From a checkpoint of a small transformer trained on Wikipedia.
Size: 11 layers, 8 heads of 64, MLP 1536 GELU, vocabulary 32000, 45.3M parameters.
Architecture: LayerNorm before each block, no position embeddings, biases, ALiBi.
Each number is 200 + 40 x the weight over its row's rms, rounded and kept within 0 to 999. Layers, rows and columns count from 0. The size before them is the row's rms in percent of the matrix's.

# layer 6 MLP down (transposed), 1536x512, rms 0.0895, rows 992-1019, columns 128-255
105,194,146,220,219,218,223,233,178,269,177,195,171,215,167,166,223,245,229,165,166,202,207,254,222,213,161,215,201,178,164,268,182,224,247,209,210,172,203,124,159,189,188,160,146,161,250,252,245,236,241,216,215,182,185,244,182,113,174,176,227,202,249,237,247,282,211,186,231,245,147,132,232,195,241,216,255,181,183,213,206,197,244,216,182,222,195,216,236,189,285,167,236,172,234,160,211,260,230,182,221,236,187,101,136,255,149,195,215,212,278,212,181,166,241,212,213,195,271,175,237,170,147,213,221,223,244,205,218
096,213,225,205,177,187,230,212,230,161,174,185,167,228,189,173,186,129,208,189,177,206,238,159,217,226,233,168,235,211,205,134,218,183,133,237,229,223,192,214,130,165,160,207,113,223,236,118,170,165,227,234,224,162,283,148,215,159,141,155,160,179,103,149,211,204,186,178,215,246,300,199,245,157,173,160,129,205,189,134,278,245,160,164,135,227,222,217,188,157,192,159,156,187,225,222,224,286,233,219,199,155,182,241,212,134,224,140,158,206,195,210,144,203,177,270,246,194,235,125,235,282,207,163,186,141,181,220,199
101,134,270,210,203,161,154,162,200,187,257,189,220,205,269,211,200,294,243,177,149,225,209,190,157,147,145,216,198,170,228,176,164,142,149,268,196,224,203,177,153,198,222,172,228,142,193,134,178,238,216,200,154,104,127,160,243,129,152,168,163,155,188,225,202,208,256,138,210,192,135,235,153,183,176,226,156,242,187,235,281,277,154,174,250,176,163,244,137,225,196,215,183,195,198,252,278,200,263,197,182,155,168,197,154,224,194,216,218,259,219,146,170,238,169,168,170,215,170,259,122,177,195,252,193,220,226,184,218
094,247,249,208,180,219,184,249,271,99,138,220,203,269,211,192,197,107,213,140,117,194,178,220,237,191,240,147,144,242,182,175,243,218,256,201,273,189,193,215,120,196,147,217,178,208,165,186,188,166,213,215,170,180,207,182,205,154,169,240,186,257,209,211,163,209,209,215,192,246,171,233,187,164,238,114,237,190,214,167,218,201,150,213,209,187,197,225,209,210,239,253,181,105,225,205,229,246,282,220,222,155,213,241,121,121,146,217,155,137,225,148,138,198,252,165,142,135,220,154,177,176,215,208,263,201,148,234,190
097,252,210,210,282,153,190,131,195,265,180,194,190,180,250,198,239,205,176,98,182,231,223,251,269,231,203,237,228,182,218,147,225,198,127,190,208,242,204,197,173,217,254,173,282,209,115,198,308,187,163,198,193,216,210,293,189,228,165,233,311,100,250,160,221,144,180,141,147,207,225,211,274,166,143,190,165,163,167,210,227,263,184,200,152,241,234,243,156,210,176,182,217,220,203,192,200,127,172,213,164,145,213,175,178,195,227,202,236,215,142,185,281,232,194,185,152,171,234,186,252,176,217,169,211,202,199,167,197
102,194,194,233,219,142,173,231,184,248,200,223,141,161,195,252,217,294,226,114,186,199,176,221,185,234,180,190,324,251,192,203,212,219,203,260,202,274,156,221,210,149,167,160,219,277,212,246,243,152,247,253,207,266,294,227,201,210,225,130,138,231,101,174,160,205,275,180,121,196,222,181,189,214,175,172,155,112,165,233,187,237,132,194,217,224,207,255,232,170,210,223,169,151,199,207,276,154,177,170,227,188,240,184,127,252,256,137,143,191,219,164,148,172,179,210,183,247,146,178,171,111,253,178,151,209,302,210,252
108,196,155,191,186,203,157,190,220,182,204,243,240,178,236,154,266,207,203,207,128,241,305,260,182,178,210,139,252,170,205,191,200,158,304,202,198,168,208,158,155,219,158,201,184,229,206,181,162,219,150,207,200,165,202,156,168,265,166,180,239,164,166,233,223,283,133,226,206,170,236,121,223,168,148,161,219,247,260,255,186,236,160,246,210,182,187,187,196,223,269,185,195,167,174,189,134,205,279,126,128,205,265,206,249,186,239,230,189,181,217,189,178,259,225,208,190,173,209,244,228,178,174,149,251,282,186,219,200
107,177,300,210,213,248,285,152,153,213,170,248,243,144,188,247,220,169,249,207,131,209,213,138,160,212,231,224,243,233,284,138,164,132,186,201,209,174,251,204,206,141,180,162,223,209,149,258,299,231,204,184,228,253,238,179,184,181,155,185,276,173,224,160,226,209,207,231,156,142,176,212,218,203,159,173,218,172,163,141,212,221,266,195,221,202,278,257,203,172,213,208,227,238,194,241,181,282,250,201,229,179,256,178,156,174,174,242,193,184,226,153,194,233,102,169,236,212,236,201,153,180,219,141,192,202,230,185,203
110,157,139,192,158,214,228,160,195,233,247,194,168,167,202,183,198,193,201,202,222,230,201,192,217,175,169,138,240,257,289,197,236,189,183,139,182,140,180,212,202,224,72,204,242,147,172,172,224,178,288,243,221,152,163,256,194,185,233,226,256,207,259,248,189,191,262,198,290,182,243,195,258,216,134,262,151,201,201,231,222,324,239,238,171,235,184,177,207,191,106,261,244,168,196,265,185,202,180,280,222,172,201,198,145,137,218,186,259,213,149,176,238,213,234,176,242,220,205,236,208,176,179,133,230,230,219,226,251
097,255,183,171,214,245,211,184,178,165,196,161,211,182,127,176,195,319,199,196,259,164,195,109,208,127,221,197,192,208,217,127,237,217,133,213,166,205,228,216,122,309,231,192,271,167,262,217,231,266,187,149,175,133,220,180,189,218,191,145,153,208,227,180,130,152,152,169,112,195,275,182,210,126,224,149,203,133,191,160,173,299,211,144,225,199,202,187,223,160,248,221,186,139,261,182,261,151,246,227,158,271,264,169,225,220,191,164,181,189,150,266,176,229,184,177,168,206,266,159,147,90,158,272,175,129,223,202,241
126,172,207,191,173,159,214,136,202,140,223,192,150,297,239,137,167,178,180,176,187,228,153,184,277,259,181,249,200,173,227,230,248,169,213,219,215,221,170,228,127,214,229,238,243,193,182,227,270,188,220,222,230,212,227,211,193,237,184,145,144,176,236,185,88,193,182,185,264,193,218,220,192,136,201,243,191,244,149,186,210,173,198,182,217,261,193,147,234,243,225,196,160,108,242,167,283,196,199,186,195,133,157,241,168,180,186,244,238,208,223,185,136,272,262,214,195,236,252,214,214,221,239,209,280,229,204,242,214
101,255,180,111,202,256,198,211,250,188,202,206,268,187,215,182,253,214,276,161,229,162,168,189,159,197,172,212,248,237,251,193,181,181,213,194,267,210,217,275,160,214,226,194,226,189,234,198,230,262,134,162,234,141,194,180,217,213,195,228,253,161,223,176,168,245,265,207,203,265,235,170,190,176,191,225,160,205,306,278,251,192,237,179,219,236,255,293,252,174,153,187,180,239,210,209,216,236,271,179,205,173,212,189,167,149,221,180,167,67,323,217,218,198,262,139,216,198,194,194,250,209,171,238,207,144,190,230,214
097,224,253,223,187,162,199,170,176,239,167,212,214,108,281,146,179,262,240,199,244,114,223,227,196,170,331,167,265,186,179,224,208,195,216,224,248,233,237,201,110,271,227,240,301,234,233,216,238,223,230,269,136,177,182,191,236,174,221,177,181,251,160,213,245,169,160,196,272,147,156,185,116,119,174,160,224,214,175,202,203,227,158,230,167,234,197,201,169,253,227,276,173,209,230,189,198,213,217,122,234,144,170,263,222,183,257,190,248,204,163,257,151,238,269,153,247,194,157,296,218,180,212,196,190,229,152,109,147
116,209,218,102,199,105,176,209,216,184,202,183,245,253,123,167,253,207,174,179,171,190,149,238,202,188,230,227,176,215,171,116,202,235,98,220,191,175,266,251,211,210,218,258,183,209,208,185,210,206,200,159,205,211,200,128,224,169,164,199,211,230,208,152,163,184,105,242,261,199,199,231,270,184,215,217,170,254,220,187,202,302,187,164,174,200,149,195,209,150,183,286,221,197,196,224,240,262,185,180,220,250,184,155,213,204,275,184,243,217,209,186,223,186,244,162,209,161,212,157,194,214,239,218,221,134,148,216,156
103,154,155,186,240,188,168,170,211,206,210,200,233,219,229,175,276,245,229,112,172,187,201,167,198,152,133,149,175,234,165,216,198,220,225,171,219,215,242,242,168,238,234,236,219,272,191,152,153,98,250,208,177,179,221,261,263,232,217,195,237,200,149,152,203,243,187,167,243,238,235,222,122,152,128,157,227,254,213,174,210,176,172,190,262,211,190,201,186,225,169,192,262,177,217,207,201,233,274,218,194,153,211,213,208,207,116,195,194,173,235,199,225,203,185,251,205,132,274,265,243,216,171,178,233,199,216,169,147
098,211,154,238,212,220,161,177,227,182,193,190,196,213,238,203,174,210,197,167,182,140,178,134,181,211,188,172,244,242,187,239,166,180,177,151,165,192,218,260,188,212,219,249,123,250,105,234,238,224,135,167,160,139,163,232,199,254,145,201,223,168,275,227,207,204,157,191,151,165,217,217,207,156,166,198,249,163,201,148,177,224,207,185,257,254,195,221,200,174,165,208,204,253,131,193,196,179,176,271,225,222,215,207,254,226,229,150,206,177,186,185,209,233,181,212,181,143,173,182,207,259,225,239,208,217,168,188,238
096,183,214,214,279,172,176,192,182,188,228,155,284,159,173,156,162,182,233,161,203,198,181,172,256,154,214,191,184,156,221,262,197,271,131,207,148,169,179,202,213,162,206,174,288,219,198,173,166,193,178,152,221,202,178,264,229,175,166,207,174,165,204,161,158,139,195,178,196,201,171,211,229,170,169,242,155,189,240,221,182,264,120,147,249,244,224,170,137,216,288,186,210,199,224,229,172,186,226,199,221,252,138,250,231,215,178,261,194,208,207,217,191,172,245,244,228,239,182,225,231,163,293,199,136,196,202,192,184
100,252,239,145,220,193,163,222,228,221,255,198,264,134,221,140,169,176,189,198,180,255,233,160,234,222,192,159,136,194,208,196,222,274,190,209,133,226,252,243,230,223,181,136,231,137,248,199,193,135,172,132,215,173,278,244,247,212,176,129,189,176,164,165,217,214,233,190,182,212,243,245,178,146,203,250,180,209,223,201,196,220,204,167,169,209,225,220,230,199,212,183,197,206,172,135,178,244,197,205,155,182,179,204,187,214,177,199,125,160,235,172,161,188,233,123,222,288,187,227,244,215,199,233,203,225,189,230,233
098,235,256,243,217,129,190,217,213,245,144,256,261,209,171,216,177,138,136,164,145,199,219,204,253,149,189,218,206,235,250,257,245,202,141,235,150,235,172,168,218,185,165,177,253,215,201,185,168,156,186,173,155,206,203,227,284,237,305,240,208,214,205,179,208,214,193,126,122,203,268,285,238,154,184,190,180,197,218,146,173,230,210,229,193,193,208,132,190,169,292,128,169,261,220,199,188,336,115,220,177,226,237,227,122,232,159,205,209,287,259,236,267,222,279,122,182,203,224,190,294,241,200,226,176,208,205,256,164
095,224,167,247,163,143,233,252,220,214,184,114,152,127,186,241,189,283,220,212,176,203,181,209,178,207,140,162,173,191,212,180,206,221,142,179,187,225,194,83,225,167,180,153,254,96,198,233,206,168,190,194,214,171,195,205,195,261,169,186,165,143,180,181,196,223,258,216,247,154,168,111,196,183,157,205,259,184,249,195,187,152,163,201,132,210,222,193,204,249,162,188,157,251,187,292,262,171,136,228,284,193,184,154,111,197,230,131,230,211,157,150,234,216,189,231,219,264,223,188,226,255,183,219,125,68,235,175,192
104,162,218,217,199,244,200,138,213,185,196,208,252,139,229,264,109,161,271,275,205,190,208,171,308,205,184,198,201,165,291,154,175,210,206,183,173,190,299,149,154,279,187,136,230,169,176,106,168,197,222,161,226,193,281,171,195,217,247,159,221,128,134,138,173,204,180,257,200,185,172,170,222,147,124,271,229,214,237,224,208,132,204,186,192,158,122,248,142,165,192,157,151,276,185,214,249,165,163,183,187,271,169,235,256,208,230,233,212,209,211,258,253,178,160,203,241,164,210,243,140,141,271,201,206,228,280,149,179
105,280,224,183,131,159,196,263,204,172,202,303,131,159,177,170,232,144,143,256,295,183,302,205,175,259,129,214,225,169,215,179,180,201,248,220,149,176,174,228,258,220,271,252,196,225,203,168,174,234,156,225,170,176,202,200,198,251,238,184,126,219,249,184,115,217,218,210,202,184,159,217,207,176,252,247,195,282,214,257,143,245,194,187,116,204,242,209,203,158,242,222,226,245,220,167,241,221,193,203,222,226,144,240,213,147,218,218,209,198,158,172,227,195,165,141,219,202,212,212,191,146,154,285,178,231,170,265,187
104,201,165,208,187,136,214,225,221,194,215,212,303,163,181,163,221,187,195,169,203,270,242,166,273,153,229,154,191,220,178,223,163,251,176,167,231,216,185,118,158,295,174,176,187,193,161,182,248,223,185,159,270,182,189,153,151,223,203,126,152,228,196,222,235,229,251,196,231,143,201,132,162,184,154,269,223,227,209,201,214,254,196,275,135,251,225,192,129,166,90,164,212,197,198,280,171,249,197,237,208,229,230,221,238,219,237,215,161,164,251,216,193,231,176,234,207,200,242,252,203,192,249,183,267,211,170,182,185
098,228,249,136,246,244,135,130,220,92,198,264,245,202,131,179,218,184,193,237,140,197,200,240,182,184,170,151,190,168,168,193,181,110,190,237,155,171,227,220,225,122,221,241,211,238,192,219,253,207,215,206,162,165,224,117,143,231,275,158,202,218,182,175,187,220,214,152,148,180,116,276,172,188,151,161,230,220,247,206,175,170,233,185,197,151,193,210,255,219,258,213,207,254,181,153,193,256,220,227,237,216,226,258,169,209,201,216,176,164,231,242,187,205,194,206,198,96,187,271,266,179,250,226,226,159,192,185,210
094,173,238,206,191,171,273,202,212,224,231,209,248,185,138,124,214,212,158,176,239,229,205,193,160,123,219,179,168,236,130,225,200,163,251,154,230,152,212,243,123,251,275,195,245,204,198,258,221,257,145,183,146,190,189,195,149,149,211,177,139,188,218,225,222,269,237,264,253,203,203,174,157,271,254,213,158,155,249,192,210,177,218,192,202,184,186,147,251,204,184,220,234,194,129,242,233,160,259,174,269,212,176,186,118,211,208,157,140,200,172,190,179,239,229,131,230,128,201,149,185,183,217,222,173,129,236,241,231
093,242,130,242,167,263,267,228,161,228,269,133,158,128,190,214,185,239,155,137,236,181,216,164,137,147,157,164,251,127,219,191,238,181,216,179,172,210,233,230,181,173,157,258,258,228,199,169,194,230,195,213,201,251,190,254,190,290,196,103,209,244,257,253,200,221,209,215,236,123,136,227,212,213,127,110,173,202,172,223,144,252,159,188,242,156,206,144,200,258,192,176,235,218,243,213,168,157,186,160,270,168,162,207,241,182,219,210,130,178,211,257,195,171,185,221,216,170,203,212,215,162,196,229,228,145,145,114,157
095,176,203,184,251,184,220,183,219,283,246,198,213,194,164,188,185,214,239,247,198,115,220,199,198,192,228,219,216,219,242,208,238,185,214,245,265,229,231,250,204,239,203,204,235,181,202,175,338,195,201,168,271,270,188,248,162,184,239,189,209,149,203,182,218,307,146,183,230,194,144,138,205,232,145,195,203,145,162,190,94,136,260,172,246,178,251,247,198,239,223,117,205,259,176,170,199,211,169,170,174,203,208,134,176,268,186,266,252,229,197,204,114,205,183,191,234,273,210,213,144,250,155,182,217,164,169,177,222
114,176,232,216,126,210,161,212,209,143,191,213,190,195,289,175,263,215,233,199,154,210,217,219,244,140,181,197,216,182,198,138,223,241,202,199,236,261,271,189,163,254,139,220,233,223,121,200,257,197,259,187,243,140,203,184,266,238,208,173,228,222,231,230,173,126,137,242,162,201,193,197,186,172,147,206,102,220,196,215,221,230,241,231,299,197,232,179,103,165,186,199,209,172,278,280,206,239,147,173,162,165,210,181,208,241,178,83,254,220,220,196,170,222,156,211,186,108,178,141,236,194,208,159,237,92,225,161,100
# layer 6 MLP up, 1536x512, rms 0.0746, rows 993-1019, columns 128-255
098,145,203,255,196,228,259,253,265,198,224,302,212,183,194,207,213,190,177,237,243,163,174,147,195,178,183,194,292,247,202,123,181,196,187,254,229,125,289,225,236,223,189,187,331,161,123,148,195,181,192,176,156,207,210,242,136,251,247,245,243,112,219,253,127,260,183,193,209,200,281,224,220,188,250,231,268,195,164,228,209,149,272,207,205,219,209,184,211,205,215,187,189,198,192,168,186,201,170,185,224,169,245,187,172,203,207,119,222,207,197,187,211,204,136,179,256,193,169,234,213,151,170,196,194,190,163,206,184
104,163,249,170,265,215,161,192,120,227,224,160,220,235,196,153,130,319,165,202,83,249,203,201,250,239,189,176,215,224,191,154,189,234,222,221,175,232,192,225,201,175,204,192,158,160,232,245,232,214,204,172,194,138,242,211,199,254,196,155,202,153,182,172,207,188,105,202,206,142,169,202,210,213,191,241,187,178,198,174,227,233,241,218,242,175,211,252,189,257,222,162,214,152,150,215,186,203,261,175,247,164,191,226,124,227,170,245,236,222,252,197,153,249,211,193,163,151,183,228,152,150,230,187,242,209,187,203,156
105,221,237,195,169,210,206,175,201,137,213,106,172,197,225,156,254,218,173,202,188,252,219,165,192,183,146,167,211,138,188,181,152,151,187,209,198,178,238,238,190,203,182,231,246,138,168,149,168,207,134,290,154,171,191,203,247,246,242,192,217,172,235,259,254,225,205,202,277,208,176,191,208,226,195,128,192,182,239,214,191,152,185,153,224,113,134,150,171,179,193,154,284,231,169,229,192,194,102,258,197,219,223,207,156,211,202,175,201,199,170,191,214,192,174,212,265,192,221,210,231,191,183,126,109,167,283,187,121
101,216,182,260,204,183,250,177,179,121,192,142,246,139,226,151,199,180,188,196,179,221,158,218,153,235,211,168,204,240,257,201,242,230,119,204,171,233,96,226,178,56,207,231,241,226,112,153,174,222,173,211,190,200,166,162,295,169,235,203,227,141,266,238,148,121,191,227,258,180,195,239,206,185,245,204,261,260,327,203,219,192,209,204,187,211,153,204,201,264,146,205,168,220,189,151,211,158,280,189,200,177,227,147,218,198,234,246,209,242,278,265,211,221,172,124,240,226,233,193,213,170,188,271,207,124,146,213,238
103,245,230,113,250,216,172,165,178,132,266,242,190,267,189,199,186,205,211,258,208,239,214,224,190,190,148,126,219,222,162,186,263,166,228,194,164,236,255,216,228,159,197,204,206,183,135,186,191,139,203,163,196,123,187,250,206,243,311,185,194,158,182,166,225,221,206,160,172,202,117,239,283,227,199,224,217,211,251,150,192,219,189,166,178,236,216,231,137,249,206,202,138,158,206,152,179,173,193,160,222,171,137,186,203,213,176,217,162,148,237,167,147,241,155,141,209,264,215,121,196,214,233,161,224,210,145,210,115
106,262,245,206,218,230,168,203,203,217,192,124,181,208,253,164,131,221,237,291,176,157,220,190,174,163,170,218,174,211,223,199,176,189,222,205,264,229,261,201,221,197,138,214,242,212,177,154,228,231,181,278,201,111,224,186,210,214,186,217,213,183,242,269,151,243,165,267,229,145,165,240,190,223,237,223,171,188,168,261,188,175,196,205,158,205,255,200,170,300,205,179,167,179,179,260,238,193,241,181,214,151,249,230,180,190,230,218,181,250,288,165,117,258,163,203,199,156,186,258,141,152,176,214,221,287,189,255,220
101,220,195,190,186,264,219,131,236,180,257,223,172,161,202,301,191,224,177,151,171,210,198,179,227,151,183,204,146,200,132,243,212,227,200,252,196,202,218,203,164,158,138,243,172,237,107,175,184,218,190,178,222,184,182,256,295,239,161,175,217,194,237,220,196,241,302,215,239,205,158,149,293,176,229,171,192,225,224,231,212,150,258,195,210,181,211,248,204,210,253,202,181,235,211,145,186,239,149,191,194,213,184,190,217,250,244,192,205,220,156,176,205,161,202,145,130,246,199,177,277,231,117,195,237,175,210,267,170
114,191,193,128,225,182,189,126,143,233,194,283,185,186,250,239,159,175,237,262,235,215,205,214,124,258,133,252,228,233,197,229,225,126,248,130,202,172,159,139,151,189,150,176,186,191,166,272,219,235,343,206,203,267,209,219,183,198,193,254,210,234,189,198,154,238,212,172,203,245,186,231,209,215,209,171,177,246,95,177,154,210,186,217,178,208,244,129,187,229,137,191,190,221,206,237,145,236,154,227,124,195,249,146,165,208,212,211,234,155,169,226,167,212,226,235,239,146,184,191,218,215,123,206,260,179,167,244,256
098,193,159,191,175,216,195,213,77,175,236,183,189,224,132,227,150,224,187,191,226,218,193,173,213,171,145,139,168,237,171,228,216,223,272,230,260,136,225,181,197,147,195,243,238,207,128,262,253,172,247,196,178,124,206,305,187,237,140,181,181,186,255,193,110,168,224,187,158,125,179,176,160,194,144,210,195,141,224,119,198,154,161,241,167,217,196,200,199,167,217,121,153,242,164,197,166,206,220,148,194,185,183,253,176,225,204,152,122,237,155,176,224,228,208,198,264,174,199,238,273,190,156,193,217,179,178,207,249
122,277,214,195,155,235,210,127,161,189,180,146,196,274,223,158,245,165,249,203,208,206,195,157,283,290,132,180,222,209,167,185,185,167,246,247,264,165,220,231,159,149,146,292,215,189,208,211,281,217,143,211,194,227,204,168,270,184,192,172,192,197,177,262,172,224,181,176,218,244,164,209,209,172,186,252,266,231,131,139,171,200,211,175,225,244,121,139,194,217,242,179,119,232,241,202,172,168,257,191,171,153,200,251,226,187,175,229,235,177,252,250,246,281,213,176,177,195,221,155,179,203,252,160,213,181,164,196,158
094,161,214,108,220,196,265,178,190,209,200,204,259,230,217,225,195,166,136,211,205,201,150,222,119,228,200,179,204,191,221,229,146,148,141,163,163,198,162,194,247,254,265,190,129,222,104,203,212,203,270,143,170,153,244,119,177,153,246,156,138,174,216,226,243,168,184,175,215,141,183,225,192,233,238,168,240,147,239,107,254,244,190,228,192,247,246,268,221,179,223,216,183,79,177,214,175,181,120,194,124,189,239,173,224,184,132,170,181,191,162,337,149,236,232,219,224,231,131,162,194,193,177,174,229,136,190,152,241
097,283,246,212,249,122,127,201,177,226,230,170,132,248,224,211,222,291,219,263,182,157,186,251,123,191,194,175,128,241,205,309,269,231,171,141,234,199,180,275,172,215,215,172,221,237,304,191,202,174,216,204,230,218,206,177,166,211,236,261,191,244,220,187,186,162,183,117,225,183,256,259,194,218,276,163,258,202,269,147,266,228,171,201,123,210,224,228,213,173,253,200,218,174,196,257,307,218,198,226,201,233,193,185,194,219,304,278,214,199,238,242,225,165,152,249,168,229,160,204,196,253,193,252,79,174,165,207,238
111,172,242,228,207,132,175,176,233,284,217,195,185,303,227,191,217,194,226,228,228,179,218,235,210,238,102,278,157,227,206,156,160,164,123,188,198,264,156,197,160,192,76,174,229,196,226,171,240,300,139,184,200,221,200,201,293,244,155,205,237,217,240,159,192,179,300,223,243,158,211,199,182,225,211,189,174,237,256,173,195,221,203,140,280,227,176,155,252,265,226,180,228,171,301,166,177,276,216,161,191,149,165,173,235,199,295,188,169,204,220,149,216,276,154,202,197,214,198,104,127,220,186,222,151,190,261,184,191
103,114,252,104,129,164,149,176,238,156,221,190,236,264,144,135,243,192,304,209,140,178,215,103,221,195,210,160,147,140,133,166,187,206,224,204,276,171,187,216,94,176,176,209,187,240,217,188,197,211,232,234,161,146,219,155,148,198,212,234,158,185,199,219,194,172,187,249,166,246,143,211,201,219,173,208,179,156,240,279,159,168,210,185,273,253,119,216,197,240,235,197,223,196,188,263,197,195,181,234,178,242,231,231,254,168,111,191,218,273,173,218,158,202,174,222,164,192,157,171,164,257,274,192,198,182,154,159,155
087,237,224,152,237,121,196,250,171,204,172,235,225,192,265,214,233,220,214,208,210,254,200,272,282,266,202,172,152,199,221,191,228,282,206,111,187,194,211,248,215,214,195,240,240,174,271,218,256,242,240,158,201,171,160,176,166,159,238,171,189,206,255,179,190,251,225,192,180,191,215,167,171,185,209,239,160,225,216,172,156,255,149,170,217,174,198,219,236,119,216,201,255,167,235,196,234,161,166,114,235,228,203,153,186,211,211,138,242,248,181,168,192,173,207,223,219,252,255,184,220,162,142,225,228,235,164,258,255
097,142,197,156,159,198,208,256,179,252,143,203,219,254,175,255,204,212,239,224,186,155,225,222,175,234,125,273,199,217,163,196,272,182,213,164,163,225,233,215,172,170,233,189,215,195,211,333,237,254,219,264,250,280,204,209,148,221,206,148,228,217,185,220,162,233,172,224,155,252,199,223,234,224,170,155,242,110,160,178,252,193,259,204,176,240,217,235,224,131,153,287,253,206,178,219,229,226,198,155,191,186,230,227,195,172,183,204,222,150,191,230,165,200,246,214,173,177,177,120,195,250,87,216,228,170,254,124,166
101,207,210,209,178,186,306,187,206,247,210,178,163,242,220,276,215,213,190,211,228,184,199,181,207,152,304,161,187,199,252,215,203,205,181,184,195,207,199,244,135,216,182,258,194,190,174,182,164,234,281,162,189,209,195,165,240,194,212,212,106,182,203,241,287,177,221,210,187,218,178,212,167,169,241,251,268,237,197,236,227,226,124,164,227,273,155,166,223,239,160,162,196,105,211,226,232,243,272,261,135,202,162,199,223,198,199,182,164,166,192,195,236,141,236,131,172,168,171,198,244,203,327,186,214,137,149,136,190
097,214,175,137,143,164,162,205,141,224,174,204,178,213,244,198,219,229,245,208,202,216,224,175,197,214,146,261,234,203,209,232,141,175,124,171,181,225,246,167,192,178,113,201,227,177,161,133,150,167,170,242,193,218,138,230,255,184,138,196,174,203,139,144,242,218,232,136,204,186,214,209,250,138,111,250,116,243,163,208,202,154,209,217,272,172,193,221,164,173,183,200,146,181,204,238,258,224,167,188,222,124,142,345,168,167,151,175,209,197,117,184,241,227,226,206,156,164,154,178,150,226,189,155,164,208,150,233,207
095,125,226,138,162,187,119,240,127,197,234,236,219,227,250,137,312,208,242,189,143,244,140,115,169,216,184,168,166,263,254,175,221,235,242,235,232,89,217,212,221,259,192,241,121,242,232,168,216,190,141,201,214,194,273,186,251,161,154,162,138,260,227,232,228,207,152,190,135,201,241,192,151,189,253,183,142,144,214,208,217,212,219,182,241,208,210,216,245,213,243,262,226,174,131,137,179,195,237,185,176,168,291,219,176,241,164,230,159,268,220,223,182,236,198,191,134,137,213,248,220,150,284,187,271,273,111,177,225
104,233,159,232,254,194,246,144,145,197,236,232,215,231,188,180,206,222,165,236,246,227,178,232,207,143,185,241,219,196,287,234,232,154,178,231,139,161,183,231,233,194,172,216,167,261,185,232,228,193,253,226,262,182,138,156,225,216,149,188,205,133,248,192,220,232,147,184,200,225,169,186,248,180,195,153,213,188,184,175,168,169,147,194,205,235,194,179,202,210,123,228,223,251,111,156,208,237,194,245,258,172,234,183,170,159,215,168,163,280,196,191,225,166,176,202,222,240,329,161,211,175,176,180,212,231,159,210,172
104,178,112,169,174,252,150,160,209,262,210,269,178,146,162,177,255,198,181,178,130,230,217,197,169,202,231,196,201,204,275,105,201,233,213,137,182,204,146,232,238,233,233,155,224,229,187,241,151,207,195,158,114,176,243,153,200,221,212,214,228,164,169,194,146,220,241,162,178,152,181,195,269,163,226,209,248,287,227,256,205,243,170,258,209,259,200,165,214,140,200,178,178,222,187,223,255,274,227,232,241,255,145,177,285,200,162,170,244,197,230,206,197,229,287,231,125,222,85,149,155,217,221,188,180,215,203,215,206
101,228,128,179,210,199,90,224,269,236,285,249,228,212,195,185,130,222,187,145,196,183,201,151,257,194,117,192,191,268,208,135,182,125,182,170,189,151,330,231,139,209,151,195,190,227,139,218,243,271,190,171,217,162,196,125,258,138,238,152,281,160,115,109,216,217,181,161,191,221,179,171,186,224,176,232,254,203,162,228,240,161,205,220,245,182,165,188,158,279,250,153,194,211,169,298,228,186,189,193,234,210,153,269,253,157,170,209,212,240,221,254,122,163,166,257,255,239,250,262,175,161,209,214,214,245,218,177,131
104,211,165,209,228,241,111,211,190,153,198,207,206,210,173,191,290,222,211,236,169,250,216,240,202,284,208,167,192,185,195,240,226,167,209,196,238,193,226,202,208,151,198,160,189,288,279,261,225,194,179,253,169,230,168,207,182,277,174,268,126,168,227,291,143,175,182,191,45,119,202,279,135,201,218,191,195,196,108,306,156,179,144,217,171,190,106,223,160,236,133,230,225,202,245,266,177,196,191,152,215,170,190,231,157,189,258,201,161,220,205,161,196,205,204,175,155,275,126,198,169,206,181,295,86,199,183,222,241
104,105,200,278,263,211,244,194,188,214,134,180,185,242,179,239,190,199,240,242,199,178,180,198,216,116,216,251,200,226,231,174,244,154,177,212,193,132,238,223,224,219,202,225,221,235,181,251,183,213,225,188,169,292,203,192,202,165,131,176,179,297,153,167,234,283,247,252,214,273,200,157,209,195,203,239,228,240,237,137,235,144,189,178,214,148,187,175,235,215,158,199,184,219,178,250,158,154,144,238,174,226,196,187,162,232,139,207,154,211,154,305,289,205,146,225,233,111,183,228,155,220,160,259,146,122,212,150,204
092,178,190,161,265,158,184,211,170,186,214,182,251,177,206,194,202,160,243,262,225,208,225,216,174,176,171,210,164,269,216,230,238,166,258,104,247,173,165,199,187,171,195,227,155,186,171,129,155,182,233,223,214,163,276,164,198,215,242,237,175,112,133,211,166,148,225,175,169,164,163,259,166,258,155,277,174,208,226,249,151,90,203,154,254,187,199,223,230,225,135,254,183,241,253,250,222,217,171,179,284,244,215,181,237,153,223,154,147,193,239,141,149,199,218,238,174,289,245,166,136,233,166,183,276,217,180,157,192
099,134,171,166,245,269,164,231,266,207,162,185,182,201,251,156,138,145,230,132,142,198,199,229,177,175,269,206,143,166,236,188,156,223,201,180,245,189,163,175,250,293,231,194,184,158,191,213,194,222,212,211,252,216,231,243,177,267,215,130,164,212,236,238,209,147,210,166,168,228,196,295,222,169,142,258,277,141,202,187,238,234,219,155,227,210,241,196,180,234,208,168,236,213,211,204,245,216,295,180,224,153,252,253,148,164,233,215,215,217,183,250,162,272,231,141,186,192,223,159,218,164,227,186,313,195,152,129,148
104,215,243,166,190,197,208,229,265,251,193,249,153,287,238,201,196,197,188,181,188,196,188,176,273,167,224,249,160,146,207,221,233,166,250,121,223,204,182,203,209,178,191,167,126,248,142,160,158,231,142,188,214,200,190,193,137,217,124,275,193,157,213,154,176,122,197,136,202,213,186,199,200,212,184,210,194,153,222,197,171,243,186,193,237,183,262,128,212,200,244,169,192,210,232,183,188,200,156,150,154,230,203,142,217,294,225,221,197,220,162,217,252,214,113,232,185,209,156,115,111,168,252,169,266,186,311,247,210